python train.py --n_layer=11 --d_model=256 --n_head=2 --n_kv_head=1 --head_dim=128 --d_mlp=704 --vocab_size=2605 --activation="swiglu" --norm="rmsnorm" --norm_place="pre" --norm_eps=1e-05 --positions="rope" --rope_base=10000.0 --rope_fraction=1.0 --qk_norm=true --attn_scale=0.0884 --bias="none" --tie_embeddings=false --parallel_block=false --init="uniform" --init_std_qkv=0.0261 --init_std_o=0.00555 --init_std_up=0.0261 --init_std_down=0.00335 --optimizer="soap_variant" --lr=0.00596 --beta1=0.95 --beta2=0.95 --weight_decay=0.057 --lr_head=0.0104 --warmup_steps=62 --schedule="wsd" --decay_fraction=0.869 --decay_shape="linear" --final_lr_fraction=0.0 --batch_tokens=65536 --seq_len=2048 --doc_mask=false --train_tokens=319000000 --steps=4868 --dataset="wikipedia_en"
Each number is 128 + 24 x the weight over its row's rms, rounded and kept within 0 to 255. Layers, rows and columns count from 0. Numbers have three digits each. The size before them is the row's rms in percent of the matrix's.

# layer 6 attention output (transposed), 256x256, rms 0.182, rows 104-127,232-255, columns 0-63
101:128112094161164138143141114111127120114102096158130121130170110137151114147140115094138146112113147142120164141138142170142114144137065115097121137119111122079136134116143116124068136129149177
102:104117165134125129149139127143125124130111134163115120134138122133117089105139091144096157126142119163100129150148126170092175102116141170137127119131091106156108133113103093145148101122127121
095:119143137141125102131102088103092097127131170142133157086100165111161141127124131093151162133087142137106131090141139139183112138113178089136155125127102125101077116135123141119118151124125137
096:123122115126132135115134153108160110130130105131144122131146138131150158142128114131133154171113139147075121128078123130117095174175161076162172099122139127133126157193129194170139088091085110
090:123142101131132078097130137110190113146143122138097096200077141128077130140158156142130111161098105134151161112148097128144172173167174152103129133150130136142102127142142147091117114109144115
099:109121106115156136143142142103127124147108118158135118155122125156093108132097113121203128103093162100127132167144164157108143145103166073154108105088120152133165126144079140126120126123172058
108:119127093123111133122164129138118131177109108124136129088157118124186093156147097170150136097152060131130142142125084121137113083130151137126162133126153140113146136146137143125161165107121137
101:147117142173172140161089143117130118081124098135138124103118085122170142144129111188094147154157118116103135141114127106089097153108136118180119164136107161135125109130143155119131085136105132
101:114123143162102121150088160094097119123139132153168094096080139168125147150098122135117091117157140115137138106158112103116162108092124111137169145116115140179080122088156129164081119119127147
100:119118099112103136134101135119166110079139144158098145127163134159108141126171125130095087110079147145137087173132144113119091124113120118083171110102120154126131143116143123138119147113165118
101:144126095109089159106133155136128157164133110127135112154131091129135134122123168154173104129137147109155131135086135159154079061106145141149101151122098122113104118134140161117117135132107094
103:074168108183105113156161128150131138110141113100126158138118150129112103112116112122152136109100133112125130168162110127173145159083129126144114140127110136111159150099137163124092132134146124
095:114104109102137078124131129131077111132123140146090138122146173111170068139084104166093160141109134166115175146112139086084137163110116110129108147124135128093145124113119121100103171114132146
104:101091144068121157122142103166156083114133156120169109163157068112127111134120134124087128120130134139098113130142111123150159124147108115103147149166093144102135094115166124103126117092082132
110:087111119118148113147101087100129111112191125137100109074092109117127123106133118136130133130136146107048127145129099130143155107114095139132145147132130138132158153113185122135123146148120118
099:091136110167172153065117141146093135113128135154146116144142118128120153148125162141136072149149095191161107130169111100139106149100126120090120107106117111107158105150118134125133093168154147
107:119146121133088134142163105141132097100149139124093123131150119116137094137145120118109176135114153109145171115143109154096091090141082134115123120127130125155092126111138063110118140171177098
103:108144141123128111134125130124102138124108137117103137102114166146130111095137152133134117177149142184154117132127130120135091181106100145149145108132119118103168100079120135141143139122167111
107:090140128094129095131083121160174095110172113105136191100096171142134131109109096121101122117129154153079097124117127129142166103131138126101147139080131107147113116155107143110143138139190136
106:079129113107127112139107094123135141133111133156111105142113112120118125178123100125153135121146092149102143129115186118123141093136164108119141165138137109133138150119116133120136105150133128
096:118094087116150081121175151125152103163135147115128118121136133141128135146087150122090121081088143124162122141109113171101126171157114114111120159086131137109129075149112187108140102096134127
109:133115116141148129105059102144096140151118149113142165131152103149144110126119132110111175093182160134162127097111148086123100096131138146142140146069148098122136147111115116136130145088093131
108:144109103118103094115131133142110107093097139124085143148111135110125135160090105159144131162114126158096115115106136128104143103107140134165089080118146130179104095088139093175128123133135140
107:118139129124134086102137121187101102084168152093152185140156133120122113142154113120125166155107127124145123121112110099113118169130140096163132161150105142109127115102138123136131128147141103
096:139137161174129093115104135129154112157110148134141136123120133064147117147135120122088099107160103116091120085132110133108137155100170083130115132115195127172101124121108139137113131161120109
098:086143114116095132111067133097130171104129085077127094095134152165169127135124130147117134126155182124133127162137141106116085151137126100121112123131143115115128118120148139127150139085137151
090:134136120131133171124152145131116123125145115108116125122126090110154151149163113180106089111078157106087122100133072088133190149137141118117113150100125161138179132140111119118132135096098101
096:118142124140178135123130111150143113146167116136096092120110167107136161118096117089129119131149124136164106112131137110090076087089134183131114112114143179112143107102154123116113089114136150
097:119165143103149119165150127151116143053087150114107127071125117110139142146098079151140137121116130123134126110075152144151181164132102095117131148107077147151158156136151121098144106123109132
096:093123164115143142119113145105113139122125131124106120092144116125087090112152131128095097148167121135101167116103156160160158101144132122098118123196114104084049138111172117147105155113101135
093:153135151129169133144095120128147141117120128157114123118164116107101133107125121129168100162117140153102111097140131126170139150154131120138161078117098123087069130114102124112104073128112130
100:059110128113144095124109118105116150183096116157146152166123135144134087133118116146161110126120093145130165117115160100108119068114120134121162126103121098142124136124123143113122162129109114
109:170108137107113097104188127165138092127132145126104109158115100143147156106127123136153127142136129170161123107089067155136117120119131160141078127109115138116150140153129124078140078139137114
093:134151135139125108118089133109128121145134119113156098113122089099125092114138129108112132138176130159164152135170148140125152185107131074136091110143146120131124132121105155162101161116097121
096:110093140157139142139157132127134132134164164195140118116149122110150150129149096144129165098136135120189100152135165102130157141141129149131144144104132132099170138142153123141179083157096147
093:177137142118140098107133152123156138134120145121134126162101149130142131127166145135102099129117145138115131133112134134155127121133112076122161119092110140153156091117096171150171144123095133
101:099151163196157127135113112147112123123170122172147129158115142158112155171115139102147119105130105116129120104153135135149139138171091085141096131167118147116130114135124134108099123159145123
095:130110154186132133096110148120140130168133133133080101099122116107079156132160167151136088143133129094122169103123160087142124097135149124108115106051146123175152130148124121161159133121113145
100:131146146144093116109146138119149112140077139142134116150137114145146135152123133163167120135064110136121139140159142083091118123134142110125127143111088126117092129184092145102120117105148141
101:185133138125107143153123143163158121110109126091213105104142123148142144161148144162125118142138129133095119112125095173110139147128135183157143132138085121063077115140102130126117099099107133
103:154146128125129140129131129091091150134079114097124090081118123087103119125092103104148143106160079150170111143153089136141130113126166143102142123162136097136182160109128157140088111105118121
096:165090132116148134132109112105107146109135094130171141117161118129108114147149122173154136091132120091137096139066129128120152095127157140137107143126089153142138159119112130146159121149111143
101:180139181088119134100123118133113102133124108120121161100108088101087109126132146168141109128116105147155148153127151123154110084140116104101125129133096158130120119087139154168170125157080139
092:143068133090128136133118164151174094132087114127104136082158119126104106080145148121139168061111135144170142156131093144109121127132108114108151138139115094143132116114126111150062131118156120
090:132113188133116159105139131127117162124151093121160127132139166114134134143131111144157124148092132131107108180140111124142082148095113070130145128148100156158135103090145177128117104150159101
088:098118139136109103151176110160136184121124127149142160116126163097126169166141113134163154146120128146137119199129138129124144115104125138125123141131095117138172170153105165119102151137151128
091:131153178108140153152134141137144137083084122143183122147115129112155114112172109152094145137110105072130133099132108146132118182141104132119103117145085122147147161115159139086154149129108124
092:140142078117118130135163118146159124112142157158123124104114132093138127123096176174113120091175107091119148127127094133093098143139148134163118137137160121119078166144110122135181122096145151
# layer 6 attention value, 128x256, rms 0.182, rows 105-127, columns 0-63
103:105133139110157106122179109119124145143132128190119131143143150123127117134136150112122133106143146119102162150132131133149136128140135118133139135092134133128151146133132105107089092129142187
095:123196139112111154157106138118150110130145137129166094111086118142132142122112176139157131127095104107124111160130167119149132145131133151128169132139099156122128098114145126122117176116110100
094:128125153140117155097096181151108136134151124099159112135145155107121145121099106114145103123136084150152134142155097140134193119129090135114174108097114136105163132117153107124090106128121076
092:121125135138126125150140148123118117152115096086163097149094143134135112139157115147084170098146087122117148152107140110087145160164122117125121124150100123133110163173123157110102133125091154
104:055138135096125158097175171084136154121096099113130115148147097161150069127117149136127138107138106146156120142178123169133157150129092130148123107150110088138167130102104116149122156126140133
101:113097108127134146065078173138145138141152096118146092136120090160142157122109088137126123116139099123114150128145087104116173140139138120196135123157127156113106116153140130143096089122152099
099:136100124162168121135109141151094098130160143128090159152094149147137133148158116147123153126160100202089140131133126137159104114151148130102123166122118104158106130139104151142125143116100124
105:127111125090132120095155104148157107116137149123108167079139146121128171141099095124132161115152138109143086148120124120143112143133131157154119180125118128114126129144114116094133115166147136
097:148164094144117132132132091078158183105147117118158141149134116127158135131108169164154083144099131135128121198101101161077107133150122070143115090094132120084116123081111153125116098096149143
099:121142144077138163084148161131126127125128140120160157133156146138179150139104109142131143143105115140142116146175162087109145106162107107132118148107110149125168119114124101110122113108151140
100:098174152144092142118093196123134149128141111147139155141179145094076105153117121129137076137110141118104100131110090123119111141149099110116113127143105099128131146190140177149123096149119129
100:116124104135128089145144134117138109141163092131135132123143120148103144136110166135132122160144122160105178134097127104091121107169123113130096091140143193119128123113150135136157071123109160
102:132127116105147215157112176127100116141131154096088091142110100163133145124145149130116115165127127118167139130149123167109120127120039138126183101165088160150133144145149127118126131096055106
107:188153141162138120169116105101101151152103153171121111075094149141138118085146124148126113150137135133117125134135133116155124086134155135149135155138093110143153156092144115096094125157122117
101:108145134144126121130133147124153111120086130142175106156119145151092152137130171128112118151152098122157151084102107090164114120143133079124117131088123108114143126162134157154152124120130170
101:148139126163142125132126131123160191108143109107106100149176110112123142082117123165116114128118142154075133164105144103116089124122123154105104137154107116121150093147113104097142101150151210
099:123126170126138122127131173132146153066132117132170109095155132144130144094131140137125111098085118126147101114117128120143118178104170127140092119080182135146132145124127130149108136171104121
106:148164181191120145102188105126158133110100133147133165146102128110091168106114112110144121154132119145116102139084111108095093127115105100143135146123137121125145126156159147121158127141119089
102:150093093146163131106093097106112136105155132096142114152142157131113108119165162169138131089139111100131164140135134166159119117095118092152171159136159074136121122115116119121118096100202117
098:064123107134090081110136131145130149137154131092115126125103137094096148167103090139119080123115090100096115102107138212146102134145101117147133116089126137136131126133121153107136128116175105
099:107132123153107070165125205163114149118110123128112175098134142156065132109154172129153122099096128145207180086088125108125117113141102102171083171106136151176125135147144107167137158133075125
101:109149101113114051137105161151097110119085112113165129123138102090150157132103106139102124120164110122141116151125129166141094136158098144122116156140100160093116142153131105160128157107092129
102:078123116129163124166142134133160143143113124124105104138111117149079133146157115149092153140149108112157119091131112098128114147157123127184139164121182142104105147121089125153121098103126144
# layer 6 MLP gate, 704x256, rms 0.192, rows 0-47, columns 0-63
097:123142156109120142173164123152149154090121120116128144104163168119070121118129103127131059152143114112120128102134143137157096175143120105100128118175113110114117127139146136133098116140099179
098:115103134141118138120128099143103149115112132126150114103187147165109122098146166133142123119066136150119158152086114129123085126082139086140117156161145136147134134134106083122128177166168116
109:128130111132080119158143136084171109113144129143096092132097133117107068169178137097107106114117141158130129152140109130110177179083134105141092110117068080156124144116137121126124175144186131
105:123110123146151109106088155168159115115155086134145159123142122106150123101129144138094150134148159133191123101128133085099113134121119140134094148139158145143130128135121147112135109163112071
105:155112126095143133123132151138182154117135132112136090153143119128115153113150144137128140148140119135150111189146152112139099118152134121100133140115124142132114162103109127123073141100118134
098:117079121153087119175137122119124105110187135098170146156154098122133110114133096111069146111139123153143103112133109117165158132149129109085153158135094150111129132140113095132110098125104080
098:128118163136135154173157092098121112156101115131134099096112183157151097101169151128139180148139114116116131084109138134133127117179090138134116126143178149125126079098104125143145147135132106
096:105142166101172061154166111128124122148101145121162110105136122130145106113090151113144131128133144117149130129123139118150121144136123101128110115129100103111123079081106094098147105099146089
105:120115108102124132160178158099079142148142139102114120145142067126141104150150109094154100099194111145134105143141129169148194120108131154139120117116143131150114086117142132137114129140121101
101:139140126146094149146167145149149116110148141126148146150144146119100121127121123103107096144133144174103165108127108127136128091152115141102098129116127139116104136146111108119092137091134145
100:134098129108139110098084088137122122132117112134106131135128112118145139132144129146125159143137126135092124078144101134112106193123164158170121134136105140152150101156163110121116147134142116
098:163141127136123119149130114137113161111141140111180155151125146148095154136163111128094122128135156094109105110129146144143161121125184184149110133112114081128112201121118138093119117115141138
097:086173126090132130171134116127116109124135140133106124112139125149130123163111186116108171125139138164126091118121142154124139146151139111153124125134083116125140164110131108116092170140193098
094:159128164124113167176134104129117096145137180119122136091096107118117156132133144148124106135158068106160122085126103144145133164125087138129154117158124141150116150121129130130143130128106114
103:118106097164107142195114099118131151110121156104145110106113114110102114158134184108118132090121104139130132119107136139127103133168145140164107114135138188118122112133131114104105122151136164
102:138117148158098121090119133124105145118178138128105168093133136135115138138114143089105102135113155144115093078123120071141112118127093136122169099108122118121071121116138168099118105183114133
101:087108117139149118095159114115133143122147106150099144118165160111137109188091122143115112151126131130116080126138129103111136112103140154130149118124126127173117107113143141109124131123154111
103:115116153138114112116116127123149112100141131167127107128133106181116083078150092130140117159123125108116109150133074142120115149133145125133077162154104145126116148199107091150117160100117113
100:131086115138143101136138136178098127124127175133092124173136130152116112174110107097071154125137127160147104108120133106133166105127157133146130136125130115145140092100145118123115124141157098
102:070157137174113167154082100111139104123091124122121095134140084138139123181133095102097123134128115125145130128152141130157111153104144098153132142108137158110161147124130164168134121096110143
098:124089130147093093133158117122126130140112105139097091152145135152141138128127133155133090083119158136129138122110112128092126118131155140171126098109137118165108107146115137131108123148179149
099:135123172163151144079118139118145130109136109129113123169141102140134127106144111158155140127139140108140128101147113151140123179099132136117148132139103140102107149127119114141119125128170133
093:095096090106171167121148128102117181140137088159093131115116134127126130107106144154082121110149144137150134101157135151130113127185128152123122128124115140113123107113134130103136137119153152
103:125130146124130112135156149108101144153124169106124105153102128127112129139078179135105145156104082123148175110119118137129103119157109124154108156126100161129143093153136111154135111141103118
100:127116101114103138121117094134131116116141067111096106126156144146153055139102129101125086121134107128082105125111133120139121111128161135144127124161102111145106178125165089161122124160136128
097:134131107117147149187103128155132156161134166115115144164130108129091165129129107139129094078135121123152149146152113118163124164135121139144128126077130146128098149115187113132149116174083157
101:155133148110124079145129141128096116092123136116114099139130108176146111132113078063096155129087149146143136171079110129079117133119106147143126084135152117119148124123142111118139133129147082
097:143134151139093089124106111126149149131132095122153077085107108093152073131150127135140138103153133177083106143133122149130128136132129109129145152144116151146153146122133158159125161157109123
105:146099139109115155091101121155157158127152113126143128149128096155168149134106128133164067130135153142167166102127120151106123126169185178131086159148101106175096105125140145134101150088125103
106:128083093104121139106155119130105112177153143140143142140129165174147090123106124101141110110138103106120147086097113102158097159107104167146119106106104117103126108141132150104180104098145154
103:124100105095149125127129135131113147152114127119114161114121157103078133151145148108121098112153147136117118106145116156153111091146084105085149153115131133116123153117138121123095138136187099
100:077138152141145085134152121169108134136146113127094094120084109147093117104143093156146107123117147125120167112125109132142115121119142132063127111177100114162127111139122118125126121131115165
096:116147146127148087124144134158137144149154145137143121116116130163100095145160141138089141109116101103144072121134137145138133172176168128133120163136128099146133140133093129118150137141123116
097:117123106151148183106129106172114113130116139154150102098083132128160103076133079130124105100159145167127142107111105132122092136129110148117168119164140096136117132115132123129129186150075106
097:107130120111143130112134144183132179114146114133108124115083196161065071114123141135116112142115177070142119110088108114095149141121152067122106101129126161122135144136117125134114163123139155
122:096132133122127102136080157156122126170131111156130069126112140118104110112143151142092123143123162112074167100129127084160114142093146106121129096097099098118138096112183153135123147129098117
102:070138131107160099118162115134134127118141133141111140120111154206152146117107083136106161083129120141131137150108123160147152121138142128111100116134142093140171143152147144178126156124141155
098:172092122117119165120081164115174117156080112144124159130121081111138086172088101137123153147145118100112137139136184138112146110134148113125088125121110137102130090146150107106160131154154118
102:105143135113129119120141130120172131110104137112160145087107050132125134130142127127141139140160120114114084129096083130131108127151137118138121108116144111120172117165130066161151172143120083
101:123102178168118146093150167114145128161119154150126124118125135125147164102155133136106161118095134174116136108126138168118136104126118154119130115112131137095112161189128087094155134097104134
102:149104170098072136130148156144149108112122116118113132136106083125093064129150132116149143130155071118140101115093124126109127106146119123092115125105115107136144094122126118086117116157173114
102:113126100142138110107166123131148102118102116132126126098165163112083118166157123183134113090161130144125156131112142142139094099103167113073137146110165093105151142105127164140132148150125141
103:123094100111105087148120130121158125179148111119118101108137182150137101127084141093091160131123135114152141148119123110114138114131101097140119131186112111115108084151140160092147108142072110
104:163148126143120159141121118157142132110155163148138121132126105120115123138137098149130113087121148121133102139142158119136133112173144147111182108144112168129116146142163090136195104129135083
093:107148122109118169118113132126187162146147163155126075117136136135161158119120136165141109099095132129098124143108132154086121110127119097133144137102117155134126139095147107153163129104123130
099:156117190117157124155107121099136140136151133077106113108143108139147150157131133106103149092160142137137149091149147098129134195131145132121130125095108138108120161147102136119123145105172149
098:144143108125117175123116113103107103100148101132136080099119121138088124117115101110111134131160136130149088150083137146095137133121163116084086140113092121149121112077134104125113143128173160
101:102091114124125116119068174164113142128102094143119130119073129134142118127162128088106113123112085117169111127104113148120128165165126146118126093135094125168140113139126119167124176141068095
# layer 6 MLP up, 704x256, rms 0.203, rows 0-47, columns 0-63
118:147133135122077136110127154118144135090129114148158116115124137130118153142095176156088127153149179114160148094119170126072124130129137107106141154151139158122073144115113174136142112099108103
094:138133117128149109125139138175098103180154176116151129138166108109100142129147133111123110128129131113117142180138159135101084157118154116124095130135162108146125146121133089155116171081166139
110:113118156159113139164136121116082124140126139129130152103151120160180114153072098129106089093113121127110118097154104118140111091175154154107129112151129162072089127121135106126107135118140119
100:132112097145123115134132139103114130147125105099137111101164151096138122145119103114080135128136128185173092115118100118196115126108166128172138106153125138104161125111136117119079115141127135
102:114120116082121169107122102089157132149117179143082144147070107117106112121101130132139106119113138114132089142118148128116121156107124134134101135087105127119119118134140063145148145146160098
099:106151159114113127122084089129152125134090138135099146170083119103141125137146092117127094122110127147095121135146146103153115158088109165122131132142142118114125103127166111187113145144157080
101:128096153116143110142114124156114122104140125103090154123170128144107136143106194164128140093131113101138125118132130161159117132148145118135161136141112072144088083127101105110135146130134135
092:129119140092147155118141137109145108127142154083097118120102131120111146147099147102142123131121125166175104097122148126106125092133123123192185092123140119129098181161097150102159136074108096
103:127121136111136094111140099122112116115175091125163097128067087100169126105116187116132138140142122126125177197136093114132119156159128136140134082155143121134159083115149172151141124117107094
099:139142144091162088151114142131140143100130121104158156128101142131133168101158113098076158100112122145107088163113141160140129169126113123163083084132160083100122178137143128132113156143153164
096:146126129123149128096121110124146135076112115128147106124131128137156057130105133137121094113175107131146158128101108120127158145083144130175136148093076148165073157145082097108118124104108131
103:114118135150141120109124154111120126116122125102109157114116130125163179133106119170135117127134141152101168117140131110158115136115126136111186071144109096161173116134146092181120127109126166
093:110129102108151118153151109180115115148114114114138143113130131116070141138087124112155124139079133107089125121120148147117158112128127120109116121140113128128122141155156148144120143159159113
101:093129133116145145129151122141085183127085131133170105104118100145116081103118132127120141109131102138167140147106101158125145164092103171110147107126132106092141128106134174144134147106131109
111:135149101092122090130128082122117117158107121151136112136110172126064129124119154147139144077164145126102099148130082130186128112112144101159140157137153126129142132163111128099110102137129116
101:116078156123144124154114148105118143126123186124128128100142130140129150073126141124102102142127112113117213128139166130126124143119148124072090140130153187136125134132137139165171126121168129
100:097137177137119097064170158124136159126119136130135147130120140135124114126099112164169135119090170147141116160134171111137147140140143103147086146123135121134129119155136127124108121106161129
107:110108106096170151124105148123145139166139144136155167147099119145111120152158074131132085101121113171181136109148108125134127130162120161137105131143162140150139118100093115141154145104125140
118:125155117119122133133151120130129145160120109091132099131157092119116097145102129161129109131168104126161109135117082138125168150135157136136096164139143143096195107157145123176180157166103137
096:092148141127157133155134103145111120096127149111105169122122124120151126149142133128117145139119147141124161171141104112159075139174114091126095119123141148148090110136146108092145125133154164
095:139147119136136092110110115136146127071124095115157131161147149147159133189140145195119154097170154170122086147125156121115159162135118120082156146123114119133105145120120101152126116140121135
099:109159125152151113121113162128175100165139143138104112174129111075113108124153125099150137076137132154109111140188125193173132077104176127144162121107179136168112123114129142113117116148098150
088:090166065123148119119160156137080171132106093142152138146162137105140116149086158131105095113105155101120135135125145127110103131144127122110135127118177107139131102136118092113122113116135092
105:093094107109151090149136142133127120116136094155149151126125091120126077150082142121124099121090105146157158140127132125104128134132141152133140144125132074108161135115127141090105113180119108
104:122154127134135144118161156081149124170097153144143125176090113132129104148099115101099158122146145197122119113095142119143144107153092121098086133135146072167108128087144133122167115117107100
097:094154109126111089149164146122111112154092142152167189140116110151125121132170097132130087161124126185125117127103142138149118097142112100150146140108149143116111118134149130136146127127126158
108:107159131108139129136166147150089118119101118124110135093132144098146103125140121165140131114117189125149146132133137112145152122131140140148130144078113135141119126089150137125132110138159123
104:120121121074140166134102116141140141150138132106120129144113111162114143130139142147153148131121160117130107152165080086144151122132154142154144120107134151119143129125149103140107150108187154
099:117137110158167139137130148109122105117108113161156140141118149137105164166114124172115131105132151107107108137117114114158131142120124120136143129130106158135131119103101145130133103139111147
109:165076112124143095116126102107151125072146114131143166202131140105128176130097128158118117142111132158125125122111127114085136072112166116123098100099140140135127169129139121124150141142152148
107:103085124177101050100179121164130115129103124102167151109133151117112125159092147133143098086155109149102141170150131124125154116125103116082152111092141075136140124116087123101082114156123128
106:137125108095132104183127121155148092105101138113135144128154128118128135125119117130096138098123114134116062150153117178128145113121139132148106131113142104162131136136103084129150117127120118
100:149106087098130135133157183091124156159137140146157157152120120122154128153119146163176120155124142102105122120103128113091150105114144143112129121130087136170100110125129193132099139139106142
098:140173114147197147142145146096115160161117119133184166155132128093115111173112140118115102111162110158120122125105118128157068146079120149112117108176133166147173113124121106131137166114126111
105:097128115156165098097128102114109158110120118152151103110100137151133133124147152122151099118177168176134088110108151095083131158136115113130105141132119139111091119119099126134168148128148133
111:134134141130153143117116089088169076125127122158087105149110150129141133134115139110090150142110144090084112073164099137175149153125104111113124159133118084094091124160167153144111119109184144
107:136121126119119135104137121113120170119127146141126139102112151117148154146124085101155164101119145146120108109129160148115151102157122095109161121127109068139113099140139172086127133106124136
093:156121150097093165119108143086125128127134125142130104104126153120099125103125057162086124096141156165123112166134167094094111159104113151114125162150122180135106135142140126147103096127139109
093:126133149133101123133133144172181144119146101112108143117155107158112127125147107114133149127155107095136112134161145113095108108098111121142106125192107086143100120169088136131135128145131137
109:136151130156119107114112140119114116090119111096145102147088118114126130102132114127087140148127078082067106138105122143125117147093136127129139129136111096083110168149167161096125126108119113
103:180147139144107140160122163164122097095145127108106142092098085088127114110135133172088104138135098121119081174130081100149128085169075137078130095125159141106150136151093144107119075098156066
097:152112133141137123127115182130131120108169120104172109108153134133145139109125144133076147146097157076133105108126111116142144115159110136128116135135126178146117118136111118141128100112103111
091:133153160115152171157114159122095109128162161181118114107123106093164140135124074158161107111102081121120131131138126130144150103177164150153139121067115102102099121083120113123126128104181110
099:139145126148186082148107130090112100080140120166126084121129139098163124165132165081120107153095131151086126107102118070134160124132147090142125095106097122132140124157130130158141132150103143
112:105095118153124168093175144112133147080139152099133137099123132122113145140181113137113181115131142109098104173119111091134126102138163097102090171130122125118133098127120155113163160121135121
097:157103134119173118133111158114117115113147139110096127135105110165141154124137139117140139109134152195159063112171157143130129158102131161171155100078110126098074099140131099141117157118109117
104:127097120158186106156061149121119151090105104146097134104094144157140100096152101167142117149154156165167120129108118119128090159108116144145146104129133142115154114162110125111107145105164129
102:125146148148113148147091079157137133164085134128143134175144138131080131129111146111155120106132133124097141129114108083155166109147192156125149112120172128101116123135117095119136093121126163
# layer 6 MLP down (transposed), 704x256, rms 0.19, rows 0-46, columns 0-63
117:125119128186099152126101121098124136106117116129138104110156146128153180157111129156112123152133149118141141109117145124087120123146175164165137113110113151118123130125107162144145119130088134
096:154118124139120125141151141083165135137156105139144073133091142118155110091147128179156119115150137102171112117125098109102142141127147100144119144139125152138096136096131151163110125112091133
092:125125116104138111175138153171104130112072119121153172131115102138113164101129144113130120124103155137151126137143137120124140255122148130091102121156156121128122149178115092094141112101091156
102:117149129127133140121143134090109122114104118082132159139140106138142152095116156161122161070159113101126100101167179155110116107157099079128082136093092151160105125137072133128083115151159122
096:122081153129131124118131137152125182098147087128109137111184098091126139125138133116142140131143137103108087140108138142126131225096115145116123124175144115151130129129115111124111118178131110
096:123096162143106171116177133157117118102113158126106131142172130087078104128127116087120117123135148136122110079137122108116150144125093115144149149102153150125160129125109173086126134145136106
099:130100141113135123082118128159162152141118125107112135098155141159126149123155138123133096132139170141133121136138165108137138062114168122121145145074114129139125130145161131125110124172132126
095:100071143151105104105093135129109103118095111174143154129116085149105133112186110116122123100116120133081134152146100137153105178135154145168122142123126120110133082162110086156109124164137102
100:131131120128150155117110159151151133123160124136151120141159147094118146118132100116103177133123121129167149160151128172094141000122132073103172133134126140097113104133148132100141147098141151
094:126129087092111143123122163098139172102117132144139150127178170139154129117140134112131122151097152149143100151129114154180103110153127165138104099131102138115134173128092126132113127088114168
099:150178103125069120116117153084138147145143123133136170142146131130136136189117162180126075156125109089144135112121182105129139234111134174150108122112087118108151114168109122150148149103138145
103:106076122145142179106152099129121091133139122137133111096126161152134134113092084112125141128120111107124097104142119152139164117165117124101157113138131149105115091101163061149139125131166131
097:122112160133119140135141097134119113076143118143117099141138104135170151133120104168094102120163113134168125153171148119100139137117127082116136157160154125121187143095129140156118181137120122
103:106116072119129083134074135142137139155168154122120134138133131157145128099135130089126170142135107158140117138127109149122143017094154120138122142148136138146126101144103158128095134122127131
112:121129162093157129098075123111137103136123105169120130109132169100155133098174109174156118096142114129155133112115091115154155076134098096129126120119123103166100094120120185110071152119129123
101:123054109167109097129145170130126153132147109102154118142109174124132121173112157105118141150099110156151113104152103088144132168154164148123140146105108116151146076078127133120111131101156113
097:137109160146127120101134162139155116091095136124143179116104100147114086173121086157116118162176117152138101140088137104082148036118111144138125082119100131112107149132154132132130145162148107
109:143112195127147118086098134114108109143118158133107135112146128122135109128138085165134150118113138129119127115114106108151073151130078130143138095120140165153125152095139112067157123127123137
115:182139157154137106157142129129108109169094114130101143107133126143108111099113160110096090140140118122150145162121108120109157089106200133142143121133181132105125084124165099132142097129086140
096:145179134111103151161127116123135109086162129134138158143194124147125118081068119123144118098133119131124131099136144130092120102089174153154150160131133107110130099114159137127152148174123138
093:106152112123168130122119123107111127084093153090119119107199169111127117128134113074113168152145172118102121115115165144125156059163101159076156170128130131112149115121128099133159127150149097
099:164107121104126125129127125131149145136156127166148133116140140111123121137120177171123156137134116116114101143152118132135113255109140167125118121145118146134107125137139110156088136139129118
089:114132132109122092103150107135151172140105154109159170150117103172087136154114131182142150133117138109104136139080151108114098000153123110095110118132128149129146143119121118139136120105120117
101:134190196116134138148137084139139132130098130118127145116101098145090145132161139091155114198159139165151145128113164110161130126110115131129127162105146119084112116100102140126133120107116115
102:160119128136117103115155169161118140147108144128125146136119179100128150124146169134143130103172086126141087169142121111106120136123110149095087091124153101151160161158122132129121141160145146
102:149106143175133096135106103137083092133139087181113127149128136162160143124134135090158110093136095163120151151114151164112117070149131100129120147145116107156148138182126120133140132146126114
104:154126116114109135102138118149159127097126130091145134156097089141128172112115120071137128122091099149149116132156120095132156174100100130134113103172176119128118140110178105147152152105104155
104:141114138123105085108129160150116158101147102107127120094166153186133136077105142139101091147119110108120165145141099132114124123125129160119094161148116120128105132142112144120124121149097104
102:088099144154153138130099170116095149103158107141144121123121136148151166102150185150098127144123175109178109137157124140125121164153105089111148148120097160145157087126106088090124129131134107
109:143178085116132142146114135119115133163146109119130148124107100134100111114115143099074158108056127131160089138109093143132124080108136120116157131129159142121122122121135137158152162102133150
106:117140106155143115123122133125117146127070105127137161146139146121100098127123124149095155158117146116108155116161162107167165000090152111117129125130150114121104113155146148129148127110115179
111:112140099107111121088094126162108118106104109138122121129175173127116136151096139080128149107101114135142116099109104134137161236146128086121133105180128111122128107118170117140144150174109126
101:157088129139145107128138136150154130114114072114141128124109100123147126098121172154095120102139145114096134108142140105115135129143167148183131134124121135117157145090128144142116125086148128
099:136116124085137118104098115150103098111157136152095108110142099155125115120155139148115158117111105108068096154181087112071187057104159135141156147141130098140102110131143162164122086146135129
102:096153121110137098101167108160110166130114107151171161111135160187128124102115125129124138089104166136146138128148155114134113183130165172120167132055116168114141135137111113125162136088109155
113:131149134127149163144130144075105126097152176127150105113133103134153129134093131111139135095147088112138143094103143087134086133140123121137126099135104143124128098112084114141091095107138146
102:145142098115137111095130165143118154118106123130095148124145117141168144100092079106115127118115130123165123116124162091146130037172112118122110114108116101161124147170099183166100090110137147
097:147124136102164149121120142149113148075116114127071148091115081166138125170121086172147136088114150160135165140098119084131136157110147161094162147121123158114128113119122136117122123123156113
097:144175097160153133132130144096110134165117134156113127110125117119077123126120152105117191112109139121137136080124104141149127080135092120112133108139110153162128113119154144127098125118150122
105:096123103106144120085114083144126150095141059138165149107113116129075126100148117155132177132148105166163159109121134127090163151136138108111111089069150129111081131170110120162112169137089091
101:164127094124143091167090151121142128140105142150121146092111150117127125138144135110140097144116134153145143122107132092150125086125147148119171107141164116115155104131113106099108059158119099
093:148170135110147106127121100133127143124130090119124117134150127102102118137125150136133120155093127134084147129118147140110187255114123134127066133124143117119116107123117125099110106139139126
094:108132104146128085157132142155133142148121127118103114110123154163120108113136163112125158165127121117116164101119121156121158170105091095126108131169130140127140123132119146101116102131092129
103:080110143147157122167136131155132137117103117140121111083122125140154129136096136169099166091139139124113147131151144140146157255137094108140114141119111115111101110145110102159119095148120124
105:079177175136109132069155128178139069100134127120121125116117183158125111090159145104140142105142148082126120077144132120123104104162094144109086110159129147112102156138114113183111100117162128
099:117157115109102110128115129149125113152160123139182100101142127112160116092121135125170145125143135117146074130129146173130117066124115104104125124103159130143113129103095130137105109102166131
101:111110096135101128136148144135146156136111139101162132139106150104086176116109140105136096112115112147149115115108107136133116080150143130161131092119091128124126126158156121107115096148164119